From a checkpoint of a small transformer trained on Wikipedia: 17.2M parameters, untied embeddings.
Each number is 500 + 50 x the weight over the matrix's rms, rounded and kept within 0 to 999. Layers, rows and columns count from 0. Numbers have three digits each.

# gate: layer 2 MLP gate, 832x320, rms 0.149, rows 1-55, columns 80-159
# up: layer 2 MLP up, 832x320, rms 0.151, rows 1-54, columns 80-159
# down: layer 2 MLP down (transposed), 832x320, rms 0.134, rows 1-54, columns 80-159
gate1:537484510509514518458468490474470493588636600429457495417549524550444530527470493435493515500549534535468445434567533488507476503464391498565602511517509419489553498437517486444450494507546495521556484513505469566615513495582484503517506475
up1:527516521486459520506516535562487467505528524470599409541534551484524559526458586510489533529416412566480538569602556417604554544491468514428549539455589512509507498509461541495538564479446546520554455481423612509493593477430514572540518556
down1:457516448477591576456490620499412494568562525518485574503413553462538471507531468466491543416486586531417467451450499454555541488540456548612520532500502548488489510383454509533532664478552552486483437540499549447510426569506451475562486592
gate2:521551527553461518550533396456555504525511611576421468380470458530536540479452434477506428577418509440499462467450497578500543522543495503538450471571429456453484530473546406535560408457547495513485581537535539506483506556463572464585428568
up2:473551425417449482490471371479449529475470466532466524518461462481591545522466549508517458523454578461532531530436500539548528507444455449533537595490494510455559582572456460454523456518576450595561492509579483422478470429563529514528363491
down2:393474555460511568501502456543516413560513574546467480486509482512545543433568458446535477524476543462549380429538483449544460433507481482552462547411450551528552460498538488487461484504485450548471486493433487479467484481568420572459430625
gate3:441519576515613479538438525544513388487465547454442504507407524548491497445468530569575526563514456505559513427485521499566349509484475425500492494455463508519579477491415426521529584508498504457551503526570579506508488516598477476505429568
up3:418522528497479469505526544486508430445596550529463374499435517488540432449457501501495480529521397504563525504522510566513468522507514453380458491472457452542361522466508535556472506470536538508547441445628613552492502463503536524466509472
down3:445481506506501429590610418511493479522470484445464612492466571496493581475564575525489462389454462517508463472454525489563472526488519568528538485555433530473498519540486447453487492460512432499482466485434496411554506474497491588493521584
gate4:493505546508551588537518502553521458540615532537520478484469445471568566477474453517403510618405503477522565498580482469518510498499466499505568558473486576522494554510531460482493436462399418351587506470499492410415564480499557574507478472
up4:481518488511457402533549502451441491521487509483542515546408405536345476504500489520516578509627447471501494489460544460571541477559420524515451379449425513513441579531563453409499515462462452537444591493566464495469516495492510487482479536
down4:494535554544439475374523543440462461522522508458436468503426561491532551502413379572391448478482517502596417482487382465487504540495490605513527472443556501498498433564619490464550524473417546496410490500583413563485563528536499518566485521
gate5:553609546475518501465528574475515533603499452472499479521539436452496467522533492422489552521476465445475546586506433419461561532488470481552497525543497493467521599510462402529489465511488551488533531494497444494539435385518471451471449442
up5:431448498520589441408484425562502546516495461564537478420534563501470502446585524506586556504561563535594480453495517499485511462528397576434566433517507421515531496485498502501387462494547466583564485540553573548535529476458489557570485445
down5:548370417482520504461496400580446503473502479505526549493529531493475481414516549564520489542585630439527528364521454506453505482505461556484535523504501515485555444513558468463605518476460484526465434450538534462474438441448488633535508533
gate6:546356430430616483651586496513462462508488454542566497559493488492488478502506561466409462454543585573481457504544571492449458585544545503446551500462471508538526563465521552481505424441455501503531448443529457544551528493493483493540506467
up6:551531453518521535554467591571380416570518458521569449554567546526566396525427448519479508521454433452500512486426576502428488457472553479498512504548547558365469562506548426476455454506462488546456507495496487447618537548424487489497470455
down6:434523460474550610552476598544429508604536490429503452482536420461459469569461525431490516518466539467477490525559586525526544506543511515471614501484386446541498488459442543504472576492495401505550497432486495501464448480389511466446558493
gate7:461516464483451421589550497456516501502498425460498441572470594514457477561424483427529499491404447355446497463556426475518540461569498484475481497462503537556416562539468489581415555526491503549554470512547445499614483531589527508588551473
up7:476480643522456533574429512486444447506525544457472529444417445495527495508478563613524483434601510562514519475496453492521531547446509575493423538491495575538453379388578462475511472368551434558481488527546541479426474450456483411493562516
down7:419410502563528460484506464514582500507476552485571465522407425557567450484440479584481513455542533491521462544538475500541472540493593456466402530468657523488482490347489545420500524415448503540460498490445483477499485457534499415473414506
gate8:506533526542505619491533429472599503592437528443524415426437461364472442458501541448511565532480509561486553491500585482474483410521478437417490500532557531433557524449501473651458508508456483501483499544552461498503527467513459419528470553
up8:489569451423535526560422571568451599506478516548474482495525502529482430553515480505509574541521525512476488501467571505528541521419506483404602506546521462512514561484546440476509527441475466530565451485487453483447470523523539504530514398
down8:516479386463503502423499581459529565438477538525457454593445435571561586512601472413570479449426446567533475505438464459454509483413549530465501421534476537459427523408577534637546488445587473432494581481486472534534434372470500445477472434
gate9:544508468506530548477474526542480556541461431440537565526530537504438559560512498482500518461553458450489490428417539445437547490527482558450364452578509365521470406535469495604484421595591441459442471458473493526463451520554514453473486536
up9:436416592505517510496455522503561491425494482480431453548569594629468443504536468458478603502514462520487549491435557465492413491521454523535492542532446513470544465497496527498550451605476456499489526434483489498498437578491556470449496483
down9:566531524491513492510495561513431487516527483480442429581544561406468490466598482447412502482540555531524435546462518504511566512434445442532400465456548389563479533575486494574435546502495519414594547467482477539487420524491521464538507474
gate10:518490549457477459567504510509553552518471507580476509500446539493557587443498479467530528510543613490462533428498453524440575404515594556521504426373486597583575493458503480622518517407489553515412576442580463432480493463440457531525495542
up10:429482555453498478489501477573464533511472522472594467587605531508557493495485511503476442520397516513555405536574607496546462484566406467519486570592496464517518482599549518439576516538440425489586437507443522547470528415559524483514479458
down10:482490491472470528482513440514440484496469450448505488621526538525475404491446610449493506515523459523550463605515420587500476537494503557524513525521473493514497484612430502466540547598455493526513490486526516522412544410532392444546444515
gate11:506477447424513505533513434435605429556447500551559569444505577529562563519524542380476423623582511498500527569374506579538465458565497423438499465507381465508505555539545522513443544556537546515465494531603613507513450491507503394571436501
up11:455515551457462551565491497455487503460457417454494438475514415573530491536498489628453555435602521624495492643471604454559470389507488386461539472503449509423460564501456574461461524495501592455486439493474524599600491452458627613493525510
down11:535411441567511466508562527496485486524475413497510537543475555479531558505555529482403397465533597524440484479470438515494489478494582472544434538443485511510452445491525411401505522494533471503423548481487514503513536474502431473466463533
gate12:482588573570523525463529516452494494416409510611502528438502522445544464468489470510468542530608436523632595532460450518441472459542478493570434496557544379487603461451485449510525566507538547574598529449422586414451391546537530597510464484
up12:459479502477501467528450559407565541527522547512546425518541461545466500454456512576477535524590500443455576514461517496517501498414527517473464526515489459496546479503504566524543491501437578445527461473384457534409490451544473414454498488
down12:478615454606471539480523525521529627569495499605489516543487472427562420498531484534593462441554559575609475620577391485428397392524597482552497505518392541491502561504452494504528547497514495475545552344438376434509496584565536562479484608
gate13:565539538578470579468515577503476457482455444506564401494525511447661556611472457404535445491530516541519503421510495510505515500477561492513587507498457469509501581555539457461562470514508500514562570472447613454533553535477502597503613390
up13:480502502487475429510500482452478419507523397463389483535481577445493505488480506497528543457456500493487470618537468546429556415518473488453595544518500519429502472507577527514398488541445478502566412464538431508441467481402475437450462406
down13:456503487506482498581503480477486469436474545530538472473573460408488441569449536393533545536542495490480443421415529414446504426400504480507508553453354519504470615551465499518548511491503463490445559539462531493523554518589504471434579576
gate14:471487522522494490551542456534527438596514537494521529451537541574596491471480499518558487514527520393545474489510427490444556506433453480512521505486385572449464548470549529537575518525548518502454465398519526421478506565477523508515402476
up14:481528477477494522533505427498614488479525574621531564471529525483592515461513473394657527526500519490489488494577448574474529459536510473532418470427509500466571546516495518478538524605475521478494605437465507504436525566474531512497462443
down14:482549451512520520485518429532552468515495556447498590482492552479527500556471441495482509445483495436514542532571463564516475546438489492497388489465504490460436413493522461508467569494616505463441548479539487516528491604508537585526412522
gate15:606493495612483526537458600474463524451536489496524461440456542462524495507561468493516559407514511487470412522487478522445625482454464445520504540458500530571398545435463525549438544513489487573518456439475499499422507428573453471520446532
up15:430490438461485545513535437485525545499459511505423521504503552499419463421458476489504452531473462573526512499575477531582412433501487547404515529564524470518528477545494526514532474473581479551551501547562475454525551461537510503503489535
down15:495486525557511402504558435440460514529492542525543466469519465471567502473481464474483430407615489555435540494543531477424568515530523520455544516561448377428571538586466415492471514520428464579473512560519509502572602394383473528426485542
gate16:506520523452517544514479464544575506418600570505492515553458541464532457455488529525439505521397444477516499440482602484445481432535592450572496606548471578546438515428438561517551495553568525432481528480565496499451576535469540444554494583
up16:488493522505403490439425535481463526550469439454527429487535450460515434511451464544460486557573473552511511598556445620499563489504492581500453546407589476439470538544547460536500471530425436531535503516566547544475481509512568534539640535
down16:458496500468560529518469485538449479507565506571484373436446510430538432563530495437459533455535530530488532484496514598486546446554518483488507483453477430510487489546500435576505499610523569530501490519519454487530471496493527481558508559
gate17:542508524430454525520471611511503536598433575570474513566493510456535476566509507595541464514554440579477493555425594457490536376513492437523500513476538495451579418501577506409534509593459533492566505542521493551441547589481546473482479512
up17:557464565543450552471550536521490443515492523470513583473485464514509464629460516617421421520465537528435496504478504540455477396502385459487511517447402505520467464425436517508502483440458540485444533561473442504462527550534561522548457523
down17:524456527497539503532668561547458406491566508481528447448441394442460536435532572564434478525543458498396472542511516589522513535444517509489569513512475537455567545516514495567528454426470500474549484480522452477547538456494498459487460529
gate18:614477601529507539438576498569515591550472508500443561474454624464486447396633414471460538487498421489535551495496516508510486524515436545409501435551570361408485578486641506524459510520565401474500441559462498544427496550543446549542573399
up18:477499457464391517524563519583553480545531527446500457452395485538463432468500482526479548506475451592469511438523445561429452553435547568451536510501489426449415481581441406467507514562476523550488518477403494462496480528475540440578556450
down18:464585524532489544550474488551488470496539420430592461525454547475518370493438444605596391501504605550518531537509528443499534455411491472493511539626421504520411497449447501526529540519566532490497532474495723519504501499444445536513526511
gate19:584564522498563510509490519497491518483461508452569522483459581474571462506493428432576556392548525275518545505475506538544478577453511544516441530467455524497505484422505487498531470494560564642478496423481387504447508495490466478579593457
up19:472430496545468385645517534469488491491414406567424457483524470504463536539510486538629532525433473461441491490453510487568420550587570483520471487484494565414539571521540555461476536445523622588496530585499565496478481497550478520441472429
down19:554447532492564377519481437509447615505440470414422578526490529561423559453510446451540477484452533413405390575505650497433502507437538464579504507496451531482525449488512392516500499491476448600435451423453492520527489514624503496471484486
gate20:573490476551473566423531557473557422496442454572591540526440526498465626546512447475532464561476496358559423462462460481487500381454559463526456534503511516581483510443460457492425534483475492565549565507502594437470413502470413495408476482
up20:571455501503423496508501503440434481588424490595495500547443523486589620487490447428532466465466551407524512512426560414404498516492592449473502471479645427554514453584516411493478554527464524517599488440503510502478453464450419457491482536
down20:460510491511510454416468571611472583554466560514468423511508533547600593460488490577478477454500514428483477541525501530529496595494559531521446456490536594487531547478429462565484412509463499444559506518512459525521507427493517565506495493
gate21:491383510539506496483463494569523444351516498452459443599473553417565505519625426533532528492278498527449613531535474505428559522444436531534500388591601503484471440466559553516525475509430566468536522483506443622577563571526433521522519485
up21:445542443509383521526483510482425541504507517513475618442489592415490517517503506427518400407502560402551414542411555402518449547554519489574501504460432576526544526504434433556518492547534451502552408428504511416488503399448475437426483435
down21:501507524491505506482551360530541576533448491575604463556480538494591505497491555507501424532561432444585528570500477426435557559415475524513465443668496457578503488569479465444549476396466566499594582441560516588457549503553427548575392487
gate22:532514512505467439565496502431454546458473558491482500539506525486479519556504578560430517591592539500475534605539444606464488528435498514496477436465554462501399540550550538534466453473513581536498528503506473482505520577550563567438570460
up22:470524506474522514548527532426473522524522516482508512547484504533533541415528407469550459587505499486491551506429613449428404492504384565518595629538443483457533494501557552429443558508533639482483476456524547517539604465504439567457471480
down22:497468465435544524566547503494530448516406401509505405465520529535481468421441463488537484552498501421581454565452551450444445512497478521481532555508459481487526514451514471490407452465456620542560501424511470441498602496541558493517459520
gate23:551529537575511609438488499459538536463512542455531490501448473453581413523537458553437550575462499523523534489483509532530484547499464450571487523546510610452619621505537497506512557409599468479506580490507496509441451565483481509517491562
up23:445486601493558478456545463538544508468435628551432497520439600418453519370506447478562442579471456498588516502512472532482499513463481499503518528603534499517536451453423661454560492499507504545482526524470430574459512461552540493560508542
down23:458568457497528527486479465497448508566657494486521493527446502426491500514512435562480432548474483543567475530469557597500438439522486497492379465484520417402543527483579508548474439435486524521578511517428561495443588502456514558521446489
gate24:467541524512481436490524509425447464603493457490438500495467460510501475472485575454506485506536546606542549559543515506423563428589556543497420475479530465504494422486506478540566623459539565475509540508520502512494498483556579494430403542
up24:453520465423486518467536515557503553523418479469551574498643591443551423615450547452570517512512455478534507490440474564552573464393412454528461602481515509535514460511561487362594577490504436462469484360589511546405476564504488452527444551
down24:422538492411490534556487530480532569473521469423493525442564513527529443458541505453541592605523507443492560464429442600337502494480419516556489515524420539479463526478588521456646560436483570444589579453468396488413534566456572474499443526
gate25:450482467459484482554427451533502451476515501406578403505560488519451468455546518500558496484596491489485507485466474564537538501447535575607589478569521571445400472565468547516451467475479468544534498448567608486477516447461473521531544498
up25:442479523514495556484528554518539558517517472449556488604499458453467468540511465578607468505508478444484515401545449502506433604511500537513447478522504521508513528511567528633448541558552523546576554514553459513512448426505502546429516370
down25:521463463589482509533572499526481542557495483498614556431499555523526479509587450569436618504512520552402475465580519446511452520497407481431559494480462510517561485519462475481627491584506492410530522451525465523454645544444489493518411482
gate26:523465437440508561554497522479469457397445518495489482506500528601563522513483482436591562632515577480491574554545606505531551492594342636489618461435531493410446490509558518496517483429429483424547551525489462519440546410501499467499528445
up26:476546406463565420531459572466607491444468507404495497422509486532506476544506542354555570645503481533511399483479502510479586655492537460431493553437507560456431438497510463447556561597572538457564569563550524475481508467529453497540499512
down26:475568532529501467511514558550460626607512475564370406464517404437493502487485563432485526439575453526522427557472544491438502523530545470522549528524466569512458587476471513523533460602570525425495468543577482477428522447564459474478518611
gate27:494515460518481430446522574515515527482497484461445472508491403521444430499520444506525519548462496496515492532473473414557522504487465421497572529545477521440550455539446570508455476513531527522448464484497522574547473587410385455513539441
up27:561494573546391533498475463507508496556588463419486490489464579501426544575464462460403491411541543517488526486471459483478479465454449537505427546460447481555519594451462517534481454480478443471420466637599523455546413502554475505528520470
down27:432554431375522536499572543430502464518422446507462445465506561506507417459459507513502514356503450450413559462468502417483477406483394491548350511466521510541439584461514518491534451561519451542575448561541527485538431509506510518454528600
gate28:478470439576496517504582448459515498475536486512525538465450502567469560482458515492544549395527569548509477598465597446434580421429500519529577520553492441503505451518591469517524444540423537494428509473474539480563442490446476499488438504
up28:455524552608383514473525474516454434495410516486524543518547523465433468540490620488425509519555551529462403443452498535467538440502558479412569607496534480488457464460508469503609539552446499517431470506503464486513551491422512471483469486
down28:460527438528427429538457521526503435522370441452505497460524494474465424502503605583552452514559528511475478423502442484445527485515531478467437511458473483487531471523503517546502476405391479616454493442432474421391488398493528557526465556
gate29:534501532516488536467506526516584540565423479539519470483529494427457527491505454492518467477453417610482524540367411564545490524494522474484460482531554505497504451488376557526455422465558513546463480493471539527475496505501520502465445525
up29:586529511551518510409471543562465557480533493450420557463492549460561588408533581443472415468439490468589484467526446508465515604491499458511553445453557454530561483573463511419577486508548506519517544517481479566551564527520540513455503538
down29:519542499476421470561540461457475480544495446488512492483509488434514549490572443420487564479602502585484476403444460457477579432593544480542543575458546550565508605488578467553500514435369424586549444449496583361494604621490491428513520476
gate30:494412431521496364474531488535485525603432486516509513521472497522547543625438466555540519524514544558586479416465478467526551515526505579587539504449512451484548471478581634552512523578461414514466485479441506637422551433506555524483443616
up30:497427431449423557486551557509594423597558513506489493420430557578621430476588523571570492479565542492545483487546443471483475491471436526553427502486450496513508563465540495448526539569519544540543476487446498483534494474515548480505519540
down30:475485473516636491500492481529517524444503526587518559517626495484493492559464450464531545507468497502497458520512541495531447457458524554517512549470435499490540486547506470532480521490518505434496508431518481549483483443533544514453454522
gate31:451489500526569564535535465505574548523581550560492508401509546472477579481454544526455395597531556489520530555514480487503492526509555452474510467385391458453556514550554414557413445519581476506594593437536475587499512509518487491440507451
up31:448532467553463446479588394564537586468527540552584504538527513595557514431496446520496535503525471501560449486552465559532360635539478447586503513584395451507512469472601616460425561500484469518531556520486444491482471511553569498513525501
down31:459548562453474494438578464506600467494512513490468482370480507454517550503637501526423505598566509560488555438547478482495431515503445553510460506561442474546498416542595468565429506434561435489517586485465521539553476489494578551483474542
gate32:427491522447495565509480452546440370570497429420391565478441433456496525490482520496555485516654509506400490514490536403511491480571509547431507505480530471555443409461457419529403482553640478507424526517552490431422588550478516447459554433
up32:502550467453491479436520496563451505502483599538457495449531515589560548463486568457522538464511470500496488512467594455491484481463490522465498576487518452566458518549531483520462534531505446476408463499431564543507545549480585494473576539
down32:436421483489502542451494429481562414455477436552465565472540535489527527410528521448531542566507492520534523517485561433525513409512605545592614482490542410553445554495476430494449522490489433535589556458523455538494501512470573530571517483
gate33:459564544505499469536447452431535487488551521454472519424496490505603511477533411551416492464498507484431534521513494544471466489498430467445488589466578467479573507545461509477529484499500508467479527589532454539428483557445481497547398497
up33:614576497517389564458542509430509469458438583526568465507358537545533463478463509621417486465469509560482546531569479565570404513529576425534530553561483507453463590507411500554558469494475493420509447489487520455456453432479457667507485468
down33:546472496424431471484536554422506440502497397543520556479412570442489467519434541426500472484479601479446505508489477533534435485457426501521512497495494500445496506439454528431526533508476490561536439520521464460575530472523600457587443550
gate34:528564559547516495491530470553470493525411534565440459428532436544519540535404490544514605536526575512430465477416453436476486544433566559544477477458516572490537425589540542498540487486475469494550559607444471564539534564535431540468493463
up34:635519524448413504439504481547469510510504535485452587547533633529550496441478416501584457515517452469502525458489452578472495438474407476486534558520500534435514490427470498477533493420587439495543546506486634444577503449565380492563471487
down34:535483545393494439545456537503455506501587480452575512495386528564559465437518500510513503433454438644488476515507457453424454480477514519582551492485543520551469498467545582568531455523463447486503441469499548463560444529458472379457452522
gate35:463507464543570475512500506470471589454534444447543460450535583512495465459452543405482541405484627527545484524538552581487519527483540521470445493554448594552492398530530595512496592436445513432578500472449490603533427452497500521490480558
up35:436505551544502561519541486418443467510449550506504375572463482502481511511487483532477416532482495450528489614497443574544488442628588510506451506460498515507512529507457572446523402507465577429496507454448418540422472524508472491481522550
down35:520452492576505428450504623484526610483533446458533558522530524441480560420490398535486501495502496440568561586443577516635473572509499487499516445584562477460475527620539477470474517447410509434466485455479486518506525506534545449495462541
gate36:474476483446511546474471595499500582493390448472554535514591481492463530540533539573497554515530519474482514480478468541494536526545491506407551455479537464562542539518475513497479466454469548500542513569493510479546427439546433491456391494
up36:481564581508425579467529503484509543540470504455525494542490535448528547462515452441489415427519526539485454486562453488559434549381377488433514416508527518525571494488526460491510546527472486423549602498558541420550439445532472491438503538
down36:550502431534547469517447526569597577557555491566453539559630440410562445545496468508536544485503493505529477458542457507522498508489474524470564401523498522523570467468439548515513436463429486467525478507460571480511491415485602581470560450
gate37:488497483533546454491505542502412465468611489500480460563538520514460461504552527608470454553447425502463561623499571487515622458533505505494498537525533506484453494573544519514611533600443497499561535433537513542459514457576501513523460469
up37:511482553436537462546505426502493553489507483447478501496475500509486495622431515516548450560451532375452546510493531554454507498436507496577488474519655507504547491486525399488450479488512463566532479508412447458575519429443477456543562465
down37:554585421475487456509402495552555449458465483536530523499513547471475553440473571406539543490435555440416476537510576510479451522443520510521525505580579589605500469551440494535658502493566462437486523468460488523611528461436447518511584417
gate38:524539507487495524504429419523484544564597512454369520422515450542509528537517447479533424503563537498491490508514542515471415499483481505516547496528479568436451457591475586427481530456523521482540547502577493418532450518570438506491540553
up38:400529468446534495518528552497561474562515421462481472467485493427514514550418483527459487594521464368483516478510436485526428435456454535492556463458563510501527475581552565549523516506460473522483438589473450442467534534506527591469552535
down38:560479440534441517475425478457441598564501522512561498529542424535590528496487444506447534430478434541493537504523557461583585523460473520558492481522480511505478536596437462392414456525549484537527497492511500527466472446613499445470497395
gate39:587485447495477590474521425457493552488522533552486438535446509506437498486417507515488598396506538554519488550439576432429494490457518470535484476442481467502507624475510614497460425510401507460557431543517486600508529565473465568483529471
up39:403463527435575519474455494597583502522517514553439470447534590514565523436479429519469462520531492501575429591460527446468534541533561440616550525426469490454571589457469499575523430478593413525478460494505428491491493539528582477509570415
down39:408454517527461543409528514550477505397578472526493484536505468361477470602509381490542560454504547513494514522404528519487551498532506553516517567523501459549493555556517508595480549607459526521468487525470583445506510498473566530435458555
gate40:483434553591487518613536456503452480554533464469453491461533517480415486495517505553442554480562511455523503525496458435486494636503561534431551607486431464417515449507519543638431477526520552507526501492585422543519528596463599466533522372
up40:438429548566455508457500560470401553644455450491518341549453460409501429520452561478561404506444449524513602506492447522480547517522529545500520529481515400515523556434473548532450570546503390450537470444500526638479571461495513448600547555
down40:442473465538536490464565471556455495481510521503523498628462516621418397552539527501477558470512491503482598514504475537529566534497490451558483550519474537408419526502479513506606562505521432624602428510422485551552505446589459481487538477
gate41:510411535500526430530525489543444500528546530605479558456533419393567417561419505529555466550574441564511544538406500604545540497487413459547466483476472536583548477507473516431514533496541511449586465543526480557566411545527589401403527491
up41:476447550538546494495607569576564464462444505483412532529497478659527497487475514553538444512478449515512471485503422547553422364510525454577402518594509510492439547476550429565501537477446500393462547401591501479522508493408476510419494508
down41:522543445547576473444506552455518556427438507458529523569526444476436567446495473546593532501519505550403500527589505560504439547533531626594491462437462502552580466542497386544552600577428504453510558651460547445553562518502500439476542572
gate42:388504478449469515462573477481556468542509521573526468514447558510516454485499433463422460366468542474435562547504428515597556582516454518457456482466388477515546460585430501547497477499484551509541516489495492462516483402443461450481523510
up42:613466551486510512424496469449433445507476584512500473480512416558433447459452539528496471494552529432539547508480546542497553491486521530504536419457588466435397540446600486469470411600566482436541500523545539489519456522448502414510566532
down42:502465559596517546435448387514434504468450528534546544526558470592510458493429467492487562472519527446410508490560473509541455504510516471492533473524537445532497466528487490470505564494456531529500437529541476522486488513454464516503496517
gate43:559551433472454523534436475569517441507490457512528524478420580503500560479443478389423508595492486510553532561528443531497477458414532443485628624507492501507512527480398500603513513507414429381609467538543544501531466497456527518489523507
up43:506478510455491415493413491477498515505473508529524552452494500476516477481599511397567532483478553472499554579502544472466488480617531482512350424514609465547419453417394495474469552422575555444506493493486437530490551559542486497531546492
down43:473471478508445568507410452545465533477505482463553556465381498528491419460466464472539591546457488523640500650478502432341488615453492604493444475473536426527493631477414536521476561495523472462546606476479376489515553591471608546469501506
gate44:448595504536401478540554645538488533436518437620521491474492520427486507429510443492506600476533400534509410593513498450450577564466508539428557494526364563503578526480518534491551568483576509518500625495486523535588455531419540536513448491
up44:568646529524516436503511544538536461470520510451441446448541458513568493492560480561493512484487630487521475575453493573532400475527503510534516536440458476491612536523514472601435515578502506594545574532471540488414341459435501544409397457
down44:488457499453499504466544541462526497509467521587566591589533548558504484525498567474517480532522407520500513514500477511492479507457534508507463554469435511491444564513495498538479506525550585600467527490443455469457551593491558504545581506
gate45:492456515548550556510477440602533497482497522592497452471510543494465570494434534402586534584525479561617463401533475616503504559511565567495513513454503478415581491494485517510484505534514534439503467477444510474486463516501558502438445519
up45:503514478529430583531448458547639517522469480573479471507480475486465624510479448584503526575556471455478518406508624513470532545558478429574409490470500527545454475419508507539474475401574523489524462452519418410478547514406519535465415593
down45:444446557539481509579543462473531478421504435505492553496451468449474526510502576516480627472456362507446525462467634440545528581512427513485499454498507457460503466425526619543441519484575417557502504496441469527465507490526551441520506638
gate46:548458558528472539452505511510534596462566544483499582532615454556532544547428528517450424474481543579487492513526485548537410452435487419456533561454529533534517523509549557558508413488633502511480510539464510510489481603405537584602493409
up46:474444511420596520534599545496542493528446526543470454557433435475513479519484441485478559462448442524482554547482536461538536431507465512411552507478428407525521585516523489530423415533499538499481471537420449500459425460619503469505461509
down46:498508424503448558535496524540511496491494446587487582535484521409560461423482509549479525509507469564555576425476478571512530416449491432469452514470409514421488476440408440512536376540458542510421478579474424478498441587489517492386550517
gate47:473465403485499409532498468480487488439555565499473461550470480483487542458477521460541504549474459524547517432592565545569480618520534559520436542545509547548544482425519579520501427523570476521512558484406577527477602398542412463444543486
up47:447479454510470439485579521528488548520550549486410464515560607487475475555490565396490520484537447514461503608457511481607565481507551567464389512530509561491528494501533566496519498504583449533489584531426537611449526584470420473466565458
down47:561526545459500464413473454593512401451524492516545519534511468467473553475485450523510555542460451498463441516549443549540498503417488514547420478565634452550540443498507483398483415478513473494391506470507556464552473487531493502376529510
gate48:550484505568493461487523512490501545482431461543461541474535523553495533501491358478453478556396415423517503495593549465558535394551512554580524507507520489531423544519515485546506448480471596528515431525432472537468506583435564470482467433
up48:539469584418560477557488479534419462483532486487519526511491561528494505432544572526535503453566494465500477532516494467530508524474528656441488498441471534477551488493496527406494617507613495505452444486449583518461433540503474480510540449
down48:485490483505447513435549490541597547500553396494652502605450482551521569485470476491419403505526524480432568469428576614522519532502555497457460515482512479456454443557414482497522412487456488509434552516520516597565489566550521477488448460
gate49:427485544537475547425445448473539498660458500494441450511555446512406523459514473603520529522471544459435448566500482484499628485553519542496435509474542582483426482571508561532515556537582484469457511429458510515520556509541505482527525563
up49:537542512488549540521511493481535569535522525486474464372502483499530545515493499433531494502524499449559499514419476593453428523469466489467477433516503534457474578469527455489579576432486401518509544513518439532574504514446446527529522527
down49:501525555576507461517476446483492534524600510495485438494601505542468569519388503455524482498536542517578515516446484558563431558469590541491479366519574492535517451454511503487433460516551367512554619477466550513482473470473567519574508528
gate50:475560530557396557464510462510549490538454524515566510461516411528525447412514357517506443443496526505461555549452480509552494549410506535402503452545531434442441476466466468431471568468563605437492476439475557475559426497554576530518411505
up50:483429460508549470525490464496505491492455486567438519618458545476482502526419634507371464538478417506508468371505544520503477456604571437540438566483475456440511429535437575563507419612417373607541532516549500460467548582488477515381517535
down50:433605564491504532505517555496506471587520486559546409535469508432479444519456577539516486561470531512566450606477508428466535471554507534484510568409427531593514544545467491441550470517470434490475538443472528539488465482606490528500520590
gate51:527571491500446478541438472451464531510423605552480494574545474371497505449494546520491512512525535499515503523454474536437366453425520535536534416503524513528582484515428509450464502487502470515524504424429530583501489447441442492499479565
up51:465518470418416470431579480597432447450554482492524596550504485475482493492565510458372459507425469483459468518442563533419592534402662474555492524453476489514587540524500555569425452519491484472562533435525521576464589441411502573494566442
down51:485504523440469541529510502519534428489445477416557465462479481492439406479478449427519553467511519499449486564474503533527599489482484482597402500490530448578496548519449498608418539531553556509519488531528509431462475521515556459465481551
gate52:502519415528496447442506524446542453485467491511548504561449423517479527490471437471557593525524577481531506477509571487490485484527441501530488520426446571478500495540369431584449526545603574490461439492544520540566531574547465481432517477
up52:459409519527521472503405463471493543496503567453512478452494451398591601528584539539499490406464559529490492417488558423576481431582492455467553648473532529460571478469531487533495495516465417422493558450489473491574488541490529459399452619
down52:361452442474500491494403487553495473452447445437489465515438593464473506457604520545433517520526535536493408473507465490490431452537489508487502487531602548515470425456425457472583530488534523458519533547462515504529494531550469455461489447
gate53:555533468466496479421525390436523504526456472544492548436499431474525571450398514489615460390449492413535529432445449554516550505457485496500471527591488553558536409443557458512533446437496537506475543552602506448485513571540516504515555487
up53:557428586503496444516473548568464562534559517483511541463539543484562500382437563392480486533478557546519552555439484461541482443541484474527594486376490536569449524492466447498511515539499467475467511551509500411546480520480538491460453443
down53:525520542548486513660426460508484454494540510559518603517479502431641456400578476706551393514639539507473435466508574484521418477540463535522462619516438543413432507477541564553480564507511456603529480481457571475597498491451529519540423493
gate54:526459516449525491570539480494417499500523490509453510498481544492493490496450478526485557445525457395457438519557446539456496487583515471498543514514592522511586494562468457477409478553513538529473604426484502424476531577509501441592588511
up54:440498478522509535521502494534406555533448525454547501531498520449475508457545432544503559573489508535511394605515489532506500494560415571463450466518446560524495519524508439484475539541552441567524498533448472553515505627545527448562547437
down54:513455497337562574483510489429550434452583502517601426589412416482563480486483469467486484502575601424500468507439582565524511478462485482443430523468548503401431470485507501481495461438520541482464501397480454507535419432506493484491433518
gate55:528588527368443529543523534561443434489482554503419494491524601466540573520496492561532394512562500414486453471465559600585529495443414486459457463470483501432517460535573512563600400526496517438508481467525580422446525518537431487546516542